config.yaml
num_hidden_layers: 14
hidden_size: 640
num_attention_heads: 15
num_key_value_heads: 15
head_dim: 64
intermediate_size: 1280
vocab_size: 19470
hidden_act: "tanh_gelu"
norm: "layernorm"
norm_place: "pre"
norm_eps: 1e-06
positions: "learned"
qk_norm: false
attn_scale: 0.125
bias: "all"
tie_word_embeddings: true
parallel_block: false
init: "normal"
init_std_qkv: 0.0217
init_std_o: 0.0269
init_std_up: 0.031
init_std_down: 0.031
optimizer: "soap_variant"
learning_rate: 0.00974
weight_decay: 0.0
lr_head: 0.00496
warmup_steps: 200
schedule: "wsd"
decay_fraction: 1.0
decay_shape: "cos"
final_lr_fraction: 0.0
batch_tokens: 131072
max_seq_len: 512
doc_mask: false
train_tokens: 559000000
max_steps: 4265
dataset: "wikipedia_en"
Each number is 128 + 32 x the weight over its row's rms, rounded and kept within 0 to 255. Layers, rows and columns count from 0. Numbers have three digits each. The size before them is the row's rms in percent of the matrix's.

# down: layer 3 MLP down (transposed), 1280x640, rms 0.031, rows 642-694, columns 512-639
# up: layer 3 MLP up, 1280x640, rms 0.031, rows 643-694, columns 512-639
down642 095:111140089122081163139141100086107124158172133117129158127101162119146104154119095123159119071138149096047157158183124169074124214133151169111130129175154108161124081175102128072089136176114087137110148106109121158082054080153094140142064086130095082133179143106160140159099110094119130082161128094169100099156113096179138109153119113087150142034052093076144180191125191116113105141091
up643 095:155135109101160047108117109172105127120063136124172040144103103124110082128106112122166087119116169159159148172102136151160121105195120127155109108115151117136114137121142122129114150152098137115128171163138099170184134174109147093110083156092081137202147096135123112109112130095067135072138151164111119135163145142153133090159126137155164074102197207147122130091132117136122067127097
down643 098:118129160200133123077132139135182115158121128195147141083141092136087159147110114096128149180169109160081133147082196135145169147163084134167125101136145152116054134147093118132084154127124106098131157082166129056086144101102214117170134104122107091071145074143131086151143135117146103112157119139102124128095100120101162139133141045152096159122064122093124153122112162139147074132098
up644 091:085079114129175150139123075121147098094119107074123131096134113130113111102084139130141097177155097135072081130174155106109141105107083087149168171099179137122154100180097139165136077126085169128086210165143107129143131119135110131094075108086176173078088226109090127084149119138085096136165123128140104104163094127114158114082158158180155064106213080122138184104135159144095113099046
down644 094:142105136117142130122145146127121129109153165146164138142171141107147156101183141090137167141131175129168131165148112102116126120131116118131203111131120114138141114101078093177093122133151070129139073151126102183143132145106090120091093110133054083110102116113118096099132122133071100129125107147165158199106117111086112167080116061106099158081146123132113144194150108174128153089097
up645 102:141176045157190103116119081134150146131129145150144107124129132133134115146123103079146120132131116185128108149120149053052185209087073092159116113105102105089136109124033132171137119088147126140087124091162160070131119188095183083105100169129174118148134084114098128141132162118127128129115064152138099127110115173141070194118108113125094170116149118150169198082134194092145164063143
down645 099:109075167095128190120105105125075176134119174153129123140126102092120121106151109169105121130130126172105123101126123153128123123179109147138120084139114085094105167163173185136165072176165104127133182222171176119130149133127178137165177095100111133167113147124143158147125109163120138145160162118055157115103156083099090079080158106113099142176125154100107095053140118182089126142195
up646 089:134199128109174103166116167101133194143132180104149114088082117137146132114134133148137096122097124172105108138090186156167115156145151124149158105176141141186103103102104088146103104177169138051095060161151117070097157138154115153111155117078068096065136133151121081130132099074103172145134124173087152130154128138128098114152154103121097163175041109135127067085122198113082134172128
down646 094:117116113158124167125132120133135132122111102088161220125125144110076138165090136070152114150176160128134122069171148129127121095159146108105138103102158102102149086090114190157069118042116113158176150123085214130131144073084129164064139123151103187108111101078165171202149132174124125075041046095117200160098127132105076081162147158114071153085128138111181146109178174152072121075146
up647 106:145116063087168056138114130133146137121121158079203139121146104151174132111126165156102123149163129159133118126144162147116139121125157136159167151155097115157140126128104150137118108072148148092127059106174067128122131109139194114076184140129101121111125135110187166122177097123128156085121112122092114110113089122125159123122096083191086117186101157176116087166164149151115135148164
down647 097:172107113123048148123160090137097167166154125167165126184078181084103121173147151122146086121083146095054165083115145146113129163130153090165140132119146073116108047123204138172142183134174118101155124191115118089126118177063104089107193133140174187128136107100105154167099140126125116111159164107198144127060149135105093153131169108113197125105021140139117134083143094069169119101139
up648 101:137116129099093131111135156143182115093165123097120128148086141057100128119109128125080142147099128086124153151169061111165196165111099097161107144138134087193140139081112122162134122109145140076132118188113129133136147191188095141175160170182100102127170145095212097118088058141128139105190130149182152059119153098163107086179138175116147161193136093154127142106129088150137101118076
down648 103:164119166153116126189142145103134145211143141148077163177175112070133105114096137105141125126158218146137150127101124143083101139105168098113149151150148105119069152143143153104139157163142171148139156098069172132163142102116092083138178067139084160063107133165126152121088115135147093110169181107168159138170132106181174131107122137157120145109111134085178158134163109097106174085148
up649 089:155069115075180118077094131093138164076181181104083074158127131120160117203109138100119126158110144099109197143158122122128098101187160116111156162128087091072134183125159122110151113079099037170084153140162122124078104116150096147158149155124142102137141129097104144109109101137121080136142055164147140149155064117152178161144090064098212129121099173083195092120088173099107122104135
down649 093:115064189176148172134121124186160116081119096142161110162119140082173105118075090045156181104103142161170168123159110146121091127120131123153177135096116146130120140154107113119119173095168087128111165167147165095180129145122150140142127144136181119114162121129089113125083174142119150161138223140139138107099104051111159129050191141153094061118173068119118161106103127096136109127108
up650 098:113145145139162117178128155103122139087056184158083135093138046122094126173111138182112117155088114145128137138110102158093134106140109095153117195134149107186137124138145088112064129114117155175155123163117133139167117186087145090144127099157100153194125132114224111168127128090142059146139106132173081161158101180073057120139145158136115132114130107113179131092099169118117130110145
down650 101:148137097160092157071157202119128107118118086146076126098105126111112135156083128159125137138112130103192127172136127138123101154103124098151095085177131145054139085106143122145116101114146122213190133161111106151160133187102144128069155155117138108135121114089109136138172112105170170156059125175118136096135124114198134103129102064110140129129135138169148137148148097178093161110082
up651 100:144112117061165139069135102157134100139133103087158100166120105127154089124133113116094102119167069166122120146148087197125083045124146098156147100084165089095129127122198021155076134093175158125184146170136127194125098134109174087158122158105097166073077122141195178112119154113076118164129117118129143102179141147124124158087076183142122162129150140127133097124062123147144118092106
down651 099:083148100111158100155123125077089081115123094118138074156118089117104143145135160167110144095109146129097136142193092078126121125089064190162061135139091123189167129110056130119101142139170137098101098178058104143116160138125157140131093167123157080145040112114138141179082133096140183109107139168163153126118141164139107097092171188172129090160141188128157130075109138105118087077141
up652 090:125125094124141102121134161099146078065102141137124128183137140108111150114094185117103170099155124128159089095124099124166116137137136096081130063139109152097146099169149131053188142086110149102107100114080103107160103123140109111095108155093171119159120122136167118096139163136125152098132137147082157167122110141095077048161158151151133096117107131130090137095100154075089104093067
down652 094:085121040073089154143111096117119168099102127108130151134068196169132219165087079109181148133176156165109119122086158100205196134117134196110134164115123147116107122164158079148163127143094106147084141148104149105073116142133143130102138167133137134153151122160130188097084107158165157151138142079119157119040098106108109136094102123135142111154136116125142084118159074108147081048127
up653 095:196103118132183114136115148116115132106141155137147129124186164116114100156223129168120136100143116106174068123135113117123128141170118160167135088175171122136098104081134132085114150159128119091144125126116177111155070116133149153166154124150122129192125194097131152115138097082121128242141079130149141185102162157115074131168112089098106099066170060113157145127139135131162130123165
down653 103:109144122164118114108149133125160148137107103217107117104144132083114114123109163105134116142085066159096158106125088057104096182106067156147074133146166175132112069179122182115125149098088196171136176144148102067192070100143154106125156102102102179103106123059120156194163195151128107173151102115079111141162139154145149122143135160108034093143175166162174105105130108113102110169190
up654 099:159177078141138089146109089124149106109173113176131045151141074093142155166116152180105129111108170125157118143161164135126167124122143106033128146119114156154123124142107143163112039073110076112104068105066108144133121180094050087134145142071176048115200135138053118078163179122109147174127099173159158145145164139164091115109104175144153091164142111155103148090144120150148145104121
down654 102:092087132129123144237207163073141152077139173132131135135129126165112123066136111146095143114117141205118117127144137166151208109132128054124099153135114125172105117153146102105111126124066135103132088113132096114162127128123121091102075136175076082197116132039092087117145107114107142088157147151110070064088104120118158140080172060160097160179107122094077130086168130092152126108140
up655 096:129158142112187134142127135070114122097162159093130125160098103115099144125084189122120120124178078140151134157149196073140083117100156113193138154112105148079128105100120117083136153116140094173151124122153166087083061135106108145173073143089197152136130113149089167172107113103177100127142172096098122142100139055100097113164142125119134199150100116040130148091214137135164153143098
down655 105:167150117089161147089109148109166155113150178136109131141107158188088113054093134117133146149048164142101139119133117083131104128133081126143056141050149130106097114075134119131122156156135102086078148162073101127113148142127083137170141132118205139113082148158167138145165101101068141101101095132145156146146160113113086168169122168155159105100080125101141151095137116136160139121074
up656 098:070118133135111174071119119091155114084100155123101148066119118134158124136073123121104095160105203097132135116100155141159103134079124151137086073151155140208132124153142106129163121148119154094129150120132144150158153081181190148117156101129129153154150179091105107080126111105145106147159069142191188119123165178104051092135135119101117144165132156192091129150145147106119116157136
down656 101:141164109040144135078141104101099125154130140118136140180103125145117126104118124142075159126105078141119150114101100133022203130079143145063169160131132122090127123108133133081126076176129081121159107221152034122093134112131157123118085157132166104085179160142154126092137135140111178139124175068170144150099088140113129147178107147113131114113136100123078115117194145158107129130105
up657 100:150143181091138099123140098108149147141144129125113103129140087148071093104144092098146131102134079126140143158139112125150111107122131172159103084095113097158215068129100125188115145191096166147118187122143080100092023129130107131114110126119170122160182123110137171109142138090139093124162137139100098148154105184143094091175120146106099139138135084107148150108118130141176147135071
down657 102:162136099145149136125124147097097180095158154154087089124100126170110100124154164103133149146099075112184122120142080136104179109160110153095172105102086147168099118128139156079143122100128145120138139105120168080159080126063089103131122133165077127094129073176058142104142186193106090094157164185098147153102139120180139139145135098099158139152071097139105142078130150118072054138161
up658 101:153194111102096057074165182099119126113100114113180119099150127144107095152174154085141119108139094178158181133142127191095149109107134099123151135092127143172117084114123125109122155163120061136097083136116118079161108097160188133117137130139059069121101129134101151127154106076008095067157134114142197159150117129095158141114138108130148171107160110088152125158168114086119200142117
down658 105:178077047074140074154117095093104074138106132111123139156127142089100160149090161136079118093140125049106134143087148161085168153112145146101141170113127174131210078109114108103136100146095127092122132176180095121100202161137188163179081063132134149117112123104098173138112145119135132095150115107099174103154157075107139110158102126163152100117122142114117160122137123160153123136141
up659 116:148137136095131118138124093184177126109110165118140152083124098155134160113082108069122168136173083135075114211128096068145104183104139159159088155127131142170148132116157132159083091138086126105164130145128091144154098128102135127126150103064135116145134122121117177150156143144141097094137093143092094119106149105187143116077083091117112147129113067048100149137114124181117071087108
down659 113:161121116093135118124166163145096132088130116110105145145145150164115125133159088141076175073091115067150183172130100192102132147178093078146089175095078112095146106119127109144156109129164130114111067142136033133126113122163117094100127175078090101101125123060107129069154088133129155094134138207163146080115127156156222132120128108164125143084075059138044129112131091104186142150144
up660 089:125166132169140170105113156131096090158133172166133104080128105195131152192191135132111097147081116186087126120117128126096180086120169181128118115144127130114171133155038081131198129204107117124111085102145156126137131126075200149125109106135098127150098158143080159154128097107193052000096063124123094115140113112121110108159156116165106121133185146127106104096165135094064106102151
down660 097:109119138150156093113095119138132136099135069180130119149100057148118138095162077136089113097109098096131137176086164176190144126140105152125158103173139127137127099108126180114112105138075103125079165170119085179187184105201133152138106042114140077149152167168124132151093132093122142132092118227133061056138133127091139095064071158108055127165103121134100168118111171171128115141160
up661 100:081115164104160111179061158126087152090144139099120135144079183142157125173098158126105132112130174141172074097081131153139150063127137098116133145081176097067130151150153117126105101176138108140112139176159086088111083168134134107021151149141050162159169172157131084081089063169155140100151133167123116194140112136146081142098110093158137160135097142097121110093086081137135164182082
down661 100:147156143100118123151128102124082183155195121106185134152155072151121154139136162113186072080083091164183148118155040115153062095114137130059050131093110119123148135143105194152155141092088097113132181129161096138154096112118177149173188176110112119098087113124109181119085126151178139118099149111119214132134144138152126122107094144102087127130153119136148124151119137157141128097119
up662 091:103127152122070154156156182120119160116096155098171107113115141061101089134089105161167162160150109035070191099141156140141063135106155117192085150140201110150138105149160134145134132194193103091117173179155210152140120145146098089150114122117169120084165176169131121158086130069120082097109083150165116140069155150150136137100074094126099117088080147131122170080097063143105142086172
down662 097:139136078182099103109126129125175182130118137171134136125158143176109110141146115130129151093077142145118164072147108154169101117101140144132171146155117197168143130087118121187159099103136124193147127088123128174091166169062075133177240120123140133088106088180130118206190150191188108092117099109119186129161109065116128087107121097167187166089145144108111171110127085119114137149067
up663 088:140107128136223104079136116139114115082116110150134100121121186135133107114140094168097120079144071107107137223115118129162143152104119111089092164118142095200102123084125088146148122164128180113123083123153112165141147116111147078072200125100131117094176125127181099116026066093130111155206083162140113117157159067141089157122139195094120123137132163123184160057135136104073118099161
down663 094:156148128115123190114143127155118091143063171102115142130114130087136147146110137144177072126104135119138082112086108132185128134177126133146131112104098139160163146140165176132131117197128102135163118170157133151098130138160149105114087152126141126129083128055116102157123124181115170116086112090147121125091096101155111124096062126093054119178095113177138155129151079106100135149105
up664 096:144159146143126124148170162149133133107108151091136105125113104092059158144167136019152152194162132094101131119107122140141114137093154110145109121058096115119085148158125063124104110086192131145197172116113131132140080096125170201148131146113168130069161131112172109119109133129169072123083073145125143113126095183182142028213119086106083130187065110127114118168162120152113060127118
down664 098:124168104140145110150147140117106106127128128128098152148080062155096129132064226111124110137051102131099101077112133134112131137160119167132142126107109132181136120135140145175209135123172109164150187058156129084156168156106173211127106123127117151187122118116179110110137166133160129106124164165132132109137126198135154095105060169088119172202111201154134102104157126144110154115181
up665 094:128188099121153169092144105121145161105175050121174086109153090144079056118144122145108112127101133124090092097112157077130159141126113122127124112133163138156154087108153177127133102147130132098140126118171123106168136119126191162166146093151194135134118111069114212142131121129093188125155117110146197121131110162137182133092100181154147126117104083115137089109181139057131103164105
down665 100:141086133069127101152196123118163201141172165164137070126141137125157110135124132152132145119169114089126106060202138144129185180144114123096134153130182150118128172127123121084151176135141175131118134178135207098094121136191159091163110123058070120093155171093145156082143170151136075113117153072153178131144157126138166118111150064111107170103104075149161081155146108098145097129063
up666 084:104081133090113166053103159186183130147085160140088148143103170102154167179205079125160128060164123130101141155112129139131191147091208173121122119128150175139188076138105139121118123152185092049095110127138168114134126162165175158108106124106066157173163116107136161106096079101105132112162052109132101087146064121122122160101116154125126100168173157114156102112113134128098128079137
down666 096:141190089184111103160149111082181162147131125098097155111118105136132126122093115127113179131179153130135093149108120083149184129149170118168138121129095119051087144028082128139147200108114114092204105096183116165068182164083137130175120154141129161119101175113119175132125119125145142118189122151076200112140137116127139149186165154122171147176105160081085083102070106133126116115125
up667 093:076138140140120107146144109135100195123133120154144085167104200119119132104143176177188105131159107089111075092118164063145107112140174131158158121148119095130091113174116114144172125175173183116102133070128154073133128121088132079147141125151147115097110149116088171153104129096133191092130174115114116143132115153137143124125074156071130052056146139103156164108198135044150148077142
down667 098:112121077165094137135114140134083133112107111054134189095106123134150147147102127188112146130112161195127141176228142156144104087166117147165104113108204079111109092118137167063130130080128124106139156127150152192125139106156099163104124130154122099165125106138115117083135112118160099141115159121140177161121204125139123135135144146161138164130119095121169114125146100189163116152122
up668 108:123178058147118163092127201150141147133171149078165126116158094122137127166145150101104138129091108171131152119178106230120091134068082107148092124045132109138104152128091069072137117123131127111090138122198119081080117153094168057119092120123121135165089158074147117125109167089147154131143077116132140115147137121158144111052112186082121106178147148119102085098091070181112133135106
down668 108:129100153149186046139124167137222148102122158123170143162130091113153119141113160082147130115144100073149117192098087138182134108062116155115073126200110102106147083097075102155153118078165082103102211086065122152123120078148140114129136105185132102099077142136090059112158125135148124140087094130118129126129128138103105141101118220149095117120135117106147125128083125113149100178110
up669 101:104133132062096109122141130143117125149100134164058163108117104108126111102184131130136114150137138076109136122056150067140103120185159198123163135116111149146143125193158140108169065116133095166114172212106139144092133124154147080183121159120141113129152100160126139101129107094153152114096122157116100171167106155090145101124105145118122114198084124121105174110125137167151142120147
down669 101:097180165081127129154077171135157032153084134100104084096120166123166082167141110153134114142104169139102145091157158103178124096128147189122136146148098107194122097133113118141139099116186097182131111147136111157141130175178135168135133111123136170164108123133160176137107129149133118117132122113137140105110110082120110113156114113145136144118090074087131104162144167092101119081186
up670 096:119139178147147128091095145121164081091108050155143132135043127139169087147148155111172094169138021178178093178133132115181134086176142148121088110074114090144118095130149087088107084137138140092082115156178095107105089129061171156144127127114127091150139125168182139137140128120105159134133137141084177184171064126079099149118157128161129116146177120213151113080115115120114066159124
down670 100:104166075103053137126164149086153126139165137090178111164133123080135177131103190131131095115171135167125104119143166160111153172179122140151123137098090125137115124115092153094110146126090156141053113140132162103119135142122139134128143118225144117092120204142089127118199145185102170140140131134163165145140162122116118133163162116139099189128118101135087190147157131121153088110161
up671 086:140122104116074091137144097090138141089085159125109104151147152147077123164102099146098194147093105152117117131158188104130072163110142140172141130100106145075117094124149173135169173081129096193152119127063152165060128200168138127136101098103126056032101180101083099156083155131114146140126153156130071111124139087102110134152158136143115053120047129148141095122167155092113143098107
down671 095:110148162044138131143151121109124153135120068185125105146114135083103106119138134097114162130140167131128150165090042102098194100140059193113138106112149135135130227119110183169104123123160123118146165164099112128063114085139140106058121194169104138136119112139130110192084118139132123117096115176117180123092164124126120219160097116137168145102138136109166086157118115098118088141065
up672 099:108109139099119111225161151122153139108171139115106155099170128117093184080103093119163171137125141155134148157122118105100148135057106119150165142139114171060144176134168088113135165146089163142053158196177125065167208112101169127126066128094056178140167147107124110096187091049155150114111157111134083123190083153152121173080083150139065138164147149128119141124140059120145087097175
down672 100:098095157052081114083102107124078146129103134100065126118071125178133134105156109087082117127144159153117129148203160107149174101147165128124141172122178142156150137119146136146113109046161116108068123088100155105068121110182135171150173087163081110119098115108125120138182141176150138141134128138122141146147090113046134166120152215162144095090154131134121103089163103128085094066137
up673 112:115147165108127070162131120118126093091113123185084143117152172140080123103103133107135121139128100120128123105145162156173099155146153133110183106133142105138116185127111147172170137190136057156136164176128141113090099146132119181105125119178148166137107178107169056115117100165117152109140101110174065102158162073182088174157143176085178082112125118121165124152140130141137122101100
down673 101:127191183192089155165117116153130088151111146104164157126108146123114124129170175092129135139088194097112070134138155166129100146169145114109153126132111106090133078171155191142161126110121053156130152167158152129183032101100120168120130134149082096126153100147122144106125175083187181106123066078130141185075100118129137137108089088102060160124097104197115124103162131119155089090113
up674 101:099177102166121049155164110050121088094153147113073159126117140128120116089118136151200182097087141111094142150097092154140109138105158177142123146162169159119139102132130113163153097136087154094018104116163075097168080052078132069190083159093119161145129154158134049182114050105176124113127116154139157131130133183132151113134161127131085123119151126099133065114118111153151182124123
down674 099:129124107118111146144161075139132171172141040179116142119134158147112120164088123125188098133139097184075126120111091126180100151108088173147104186155145131151151121157160147110160149162174127089116153094161095156161088059116137097105097097122157106097101130173095146150120152078049142098114144122119203179086095064144102125124167119140124135152077093090128101228109191146133140077173
up675 095:089151090120158136078060154100150143071107121102150121148143132144089128103178153119142127085153169129142127110130147140122131140130105141137114079172111149180131133145160108070119116125080144068118109151152143092157183177130141094077095153108100099118166119117104079222138121145125155169133125114151090121099141186129134101207134140143147140130091168137147124160131148073129116095128
down675 097:121150076159138160161116174143152182204095151133083095172139153201156119077101061097185170126134114109139142067142136085103108153098135122129099082167094063096079125142167048138121148161177096154139180093120152167137135141131146051159148149177134120145138132141081155114182133146175153138121124130147130088086190109117046114149074134091114138177078138093071107130121029144105165094157
up676 093:107179146093154142104081082111108113150148115171107137137094145153148045134103118077162131151095152119123120143146171092099108068161069115063172107163142155114138054074130140105096146141123148133089202163152100147168114054102092092148114120174119136163152121127191167129135047152105174148159112159125169065148135134107148113161135107064147109141101107125088135055144130186090108128091
down676 099:084130122173099130153114144081107135118105120159081144120120106139153126199115120102119120157161111137132139078124063154164176132119158118102102133133088130116203087093105201170164091086199126203172124194150118082147144131109161092139102172165093102144179133105154076176132183133099138146115122155143169118128190149075179094118068128107119191133072144126136151142177069144111150129130
up677 097:104120115100077138148058190154175145105108128098057111205095194175105217108077101091072119143162126154128130164136148198105142147154133180167098098107132126131136117119149083141118079127094173084080161058079169063075020107182131191108123122152114090137128090191151142109076145136123094139136102138198198100147115060154113153154134146127183067150138105123101130131109142086200135113140
down677 105:128136127130148117156052150135158104096135165129144130068138122125135116154102091103179177135101119091127072182122174146106064077141078120152130063133169133120054138147140176100181092072134135153146135116099082094146090159095076166118107131199063150196177159126085141112163140114063136128171152071063149113115070136101122140134122166137125165140100073132143140150125095061184095171122
up678 104:120112198138128082092148139129096163150170089111150070086145145070142096061114158137137093167167103112119157160053136113055125160144083137150085124063116122108087141106115068131080099140151085075146110136148071100167098156173140113110134114077137127163131093107132088122122117088166099171165134124132138110137131174072104177116200102117129086135081166183100119112148146167094145152130
down678 099:108112152098135120122120133196104091132111106176224163117078119112068127109185133138103122101139106159128083097086135158121156111120164192110150143102122077183079124219138144111125133162139124086184132084112135097092137099090132174161153119198163154142187152136087182127146143117145151125148116063112117097084083075110173152150098096129088171082135099164160114196183074075112095184126
up679 096:102141066099174080160067129124143094158140107086141145119119119137160145132126168159125089127114144079106022074093162113073126126154143143083080116103129165142117178149080116159080108167047132163151112202142108111134138077115144118115074146110089104112118081167129166149088181134121122112107167073068125129108188164176144131170156148169144173122072150100158129122189076076115088071095
down679 095:076154130094179079095087102112087157104108090136181083126153134163135115115166166089111142149172099163136143145143163096101103129133146125138105083144139070126187065124172064125164176082143135165103110208087158122086120069146129084139111205116147181104112109189064109187124115073169068114178152088179099144155122190204166172089120127110110128081117123123153165105149189113123069177168
up680 113:070133144127179163135112144083093089171105138095175132163085068174160222198162157072086161106090156129117159167193140185089158133123124198136136174090170112182167129086077175166139146124147110116152181102160096157063128100104149135114132150144135155143137134159113159132113129089129164130113134136197131121108137140151162120110117103141121147152182134151144091177120101127133108108115
down680 107:117156075151135156084126129114094106182126146080119053187112123129122128142106132151165048158136124077100137103051071112149143125119150101082114092106087149123117166184150104159067114106102168168139092208086156129120101122141125145143141145091216121156151100095109080121140115136097167190142170131112159084147101161166162097118185188151127163144126167126115104145112151119100128113155
up681 097:112082129124157099072118175161093150076145147159118089119062203108104183131138176090089189112142130085121075144137109220167076068102159129130094100104117125112105155095171143150187159139120119085079181158148073132120127089162086107192104180126150089095205112174168138135066141084123115147146095104125166100151147113126161146056150129154086129161167151172147163156188111163158164145116
down681 098:111143137117098161119153091125109115138146042149128130140107111112123180101184092086172087180139083125111136074087152100182100111142141073088112162100092098131143127125158175124127146100109141077096120058117128174092128085090107137159099137154152180095152087117117137162192136105119070147144132142094135107100140096072068129095094129145111135127073158102107103159107125189164141142099
up682 101:149185160140155038075157126153126105136162144137105148098106115156200135168179090113129147090133062155102139125104118165022166117103126118146104069127140165129128092100138151109104110133153135112098097102157098142139142083085159152088124153127192109141178135039137133140099115105101108133100122157111099156123093122080162124085093132081117137131148091107138204135173131116151095084099
down682 097:090171169154131185106166154157098134135118206099160206106089134116102098103168103087076121115065123221134168070136106109161145103118084098106155096111125159181136138155096124105143100102116067092118089108090186178213199139144086110153168134120103123142073104170147158195199132216177114110089129187156142160076131135155133135118182113142181171104104105132108161144119145166149167118115
up683 101:086137118165131076106084116130132122120179131108153114147109105133070154132088101118111135121113175079148092159134103135096105141094194120067125190245164124178143083171185131148150140160086190121144113109136111135041149110130133176112174093169153153154148129098234197153126149126109129174154126165140099126066096093119132149097097165104107130112131069178075064162130121102097118108100
down683 101:113104143114222178110160122197119186106158171170136147132137100180172116128131141144126104119149134104167090170107146113046119110150113154125109152124149164088159098101157134077128099173136132072107121165151190119141197111130109170143141194088101121112118150125099103132115146109115120113149111164144213187136165149157142137137103071143051131130095094118122130115163147099152181150133
up684 097:189137133096157084149176081120128185139115161132144177080102123097099099141086135164135147127137178125169130154106152103096174127101158121173178105108144184111077150110109124069100112156139128133163119098124119151109182152083194166093164087095137151110164092158152139130114149139080134142132092137105187123125131180122165102105097114137085153108180127116099098112172099117105140135127
down684 104:141129126178129111161181096172132153135169187106140148181158161083135146116107048166142092172019136191139115105153151156074124178144134123107087086173142124106111062107142102155094100156152105078154090153121130152139116081079139140079078136102103136155081138108136078134104111126106129171181138167102057173159103093151124117134081113151120164137127112119134108099131123141117146094128
up685 092:132130156150142186098127122100171138115117143123126159148125149155108115138122075088073092155090119137128127109130177140154119082151130142186107116129130094135088064102165148099084104080111109109139120094157148135085106090131084095087085094144138099140122110125073139103149127103103112147154137134084115105158141157141138138116086127071108165151119131184121173090122050102160114123108
down685 098:127143099112134156122163099153084119137081169089159103135101100148146147082109124146099115098115125142062186131107152145126138082171163099148130092192151058117130136177164109115086131123093122133115165168159190086166113126151109152158140114113176146173140074184195164132149135130107152124131138087148096132102104078138099145103106163154126154113091139126149146167118147205100122154150
up686 089:122126120079167129175137102161107162100136123157124143142183074153078072082128101114145082081091115161138124037148131102110161123118147175130146084097127104127115104109113132093146189109153124122125126152155135104176135152107150179105137125136171156135141169101165160150122081084098176054165140128169150177127128175038214058127187098105130117146145116146063091095128146139184136069126
down686 095:131158095043149141135118159113172084154166171143196123106102058171115179075148023160157101138134107169138157144077091124161153146097137183168108110131104105134127127177115158113127153162107180204158098153115123134115128154106176101154095129144101137192182113102196174148140142108094060158162180099162111131176122172139133137078158166107128165166131185093139095102104114153156143152176
up687 099:123150120143164131136186173098109153137149136160130097075089065133158156130107142175131122093108100135143067115131136117097129168141155125113132085100165129115102100114181165105157146086126168128120159184158181186117072175136176139083115147091129215163121110125126096129102113147119084090119092154110230115114144130102137095144133126065153131068148137070123147101184114123121118135162
down687 098:174095159097084159122053168127139189110158111089129109157120157154115100111131133126097181159154097146143162162102134149126058179101071143112116131060092117081080127119151111186146178101124104127101094120075195081126143134150139073141129106102108101085104128116143119163128140147168094120143132108093084137188091187119163118098066128114175114124121079101168113131157129160158147065171
up688 098:190134102074197146084146144077131155158146155089124118150102140154080094102174125126153114126127133117096172135131149062066190129086155110106122126084099126128143119173156145096142130123208140108125084146148155053128109162175167107170168129109108134108102119210137148124097090183102063105182123100151063120160066137153142100113185144156083157072173143093144130126093107102106186118191
down688 100:164126076122139182150185149134165104158149140086095116131132176131173156075139148169120171155135103154171105174142104120089147082108026168151143136136094110124132127121121104206148166088171090132131066133111175135114142189105137061112105143127147130222087142095128213118120133109094128153174061087143117118146096170103108115162087132112152153093145124106078075104138155137151165143088
up689 100:103128103137132115187123069144123116086184089170098096093106113114046101142138155165097160099165167159081083098129105156114127158152087075150103147124083120118173048093150159105124149156105120125170147151134026112110163142064157189090100125135108132157173163131088150144114116122175160072140120063118172125135122083126138166086113084158110098137116110115091159144159070075134139151142
down689 103:162090141185141089156136125121147058068134114160065080140112096146104114090126147131150138132146111121091121051108124175167087138118150095131122110121102199101188096122151114137169100153056145154115114145068137114129130127152143098163131109142187127099115159043180134114088009142146153109085143065106110133159148047141122137134136129143146182099087190091121155158109151153093150104154
up690 098:124138109118177129064098119157112163126136134101163154139115150191140080140137126173186121045117132115194054141166130093105153122056101115134092083109176120096123143129086125106159140120195131144160097136118083144177138148119117119098137103130124069149088088137166070173155066066075120131147131113161159106109120119116131141083164133109131116144146112118093151102103124127159159160128
down690 104:118102128177135131127081098132156127095118151106150108092162152162156125131162111149038170092150150083134135166132115197128151084136113143165134106105130138120076147125160071108128152179103130183123126117131129164151143161119152124073129120106119094169126128121198099079126125143138116120093136162137191105159140164139185124106146105079031140090102145119119165101125147134133112168117
up691 110:114053122151145099104099121138167102079103108162079183111117129130101120134123128118144159136122122191044134199154115157123120126157141214102125146139148104084122153094134061144153095134110163118178175126150033147105084149226141140114151186124116106143113065132118120162116097055118135081147144127075124098109098178122095103095138155096174114122179050154132102087074040163093085097162
down691 111:090111137164161148153186126115173160145116113151112135134163187090136177125125098124157121091110173109049098138135095114197127140102165117184156140145174093181180166111143099130133113135113108124139094154152051058188108130136184104087132171173094075061161135109136142143125129103084117093109116053158147138180137153109127193077150116137120091127180128110092082157085111132070125181125
up692 115:149125087105163151156161098123137190131138122044124191102183095148129158110158120114133101137131139102125107127171143134153077120094105137149130129110096096108170108155121152143102060091142142147161170164109120154168067131111175125173086092147105127198184117147062123131143126118121118134122137126146108105145141119155106080098138186089166135146170139134123149136056176146113133125156
down692 114:171153141137137105145086121102112129173136152163146084091120081153199088119095098184136101093091178092120127168122104139113172152196142078164153122154155134106097145185161082176110170145142127108080127106138092101164178160109135132184120144074138164088175127131138097158142115172210152138180118171135182120130149126153164151124132132123094115163103153157112125120166123108181123109103
up693 098:115215130131145102127092124152183134034113113206071114070104157096126134124119154132191113172097156136161145161116159101120127146052114156134120149152137178121100124098128119116125061142227203120117129127092174095169115111110139088084087154164118102137104171097123119134143129127129102087135088162166127084120118169128172180133127066095145145092155200186178146102134119147119181130134
down693 099:089192183114117123188157112146177070136107104118131174153117100114213164106178164135179132077120101097131167123164114132194092141146113114168133144072074138152080127118164080112117064106144072123165078098142139109041119124107107069148124103107126133123162160094211171169150172096142134148111142118126152169103084163140124158132092183090138094142153123125150089156096121125146141116110
up694 093:170078084086106110171151087094166153169155199115158143118127114177152108108128102143120149147126081146118166148117174169153106105168091119123146131129127131093131114159088198165089152129103141186116152104174081135109167061106140127127100174142162100087151076125104100089143138102123184156128105148101148156156098134160124080136126117180169162162144154125145119171140172071180126144139
down694 099:141071122124141094152129074131143109146187122112118120109122143166151183119143113156090102103158171125115123136141177157105094129119114105121166128090118079138149119124100175125203122083158122129162148157182104136104051091150174151161142145141156116130064152105100158139142138050158139142110066120144106134161145140120154099099107114167132122156164174126129101162143129169191131094087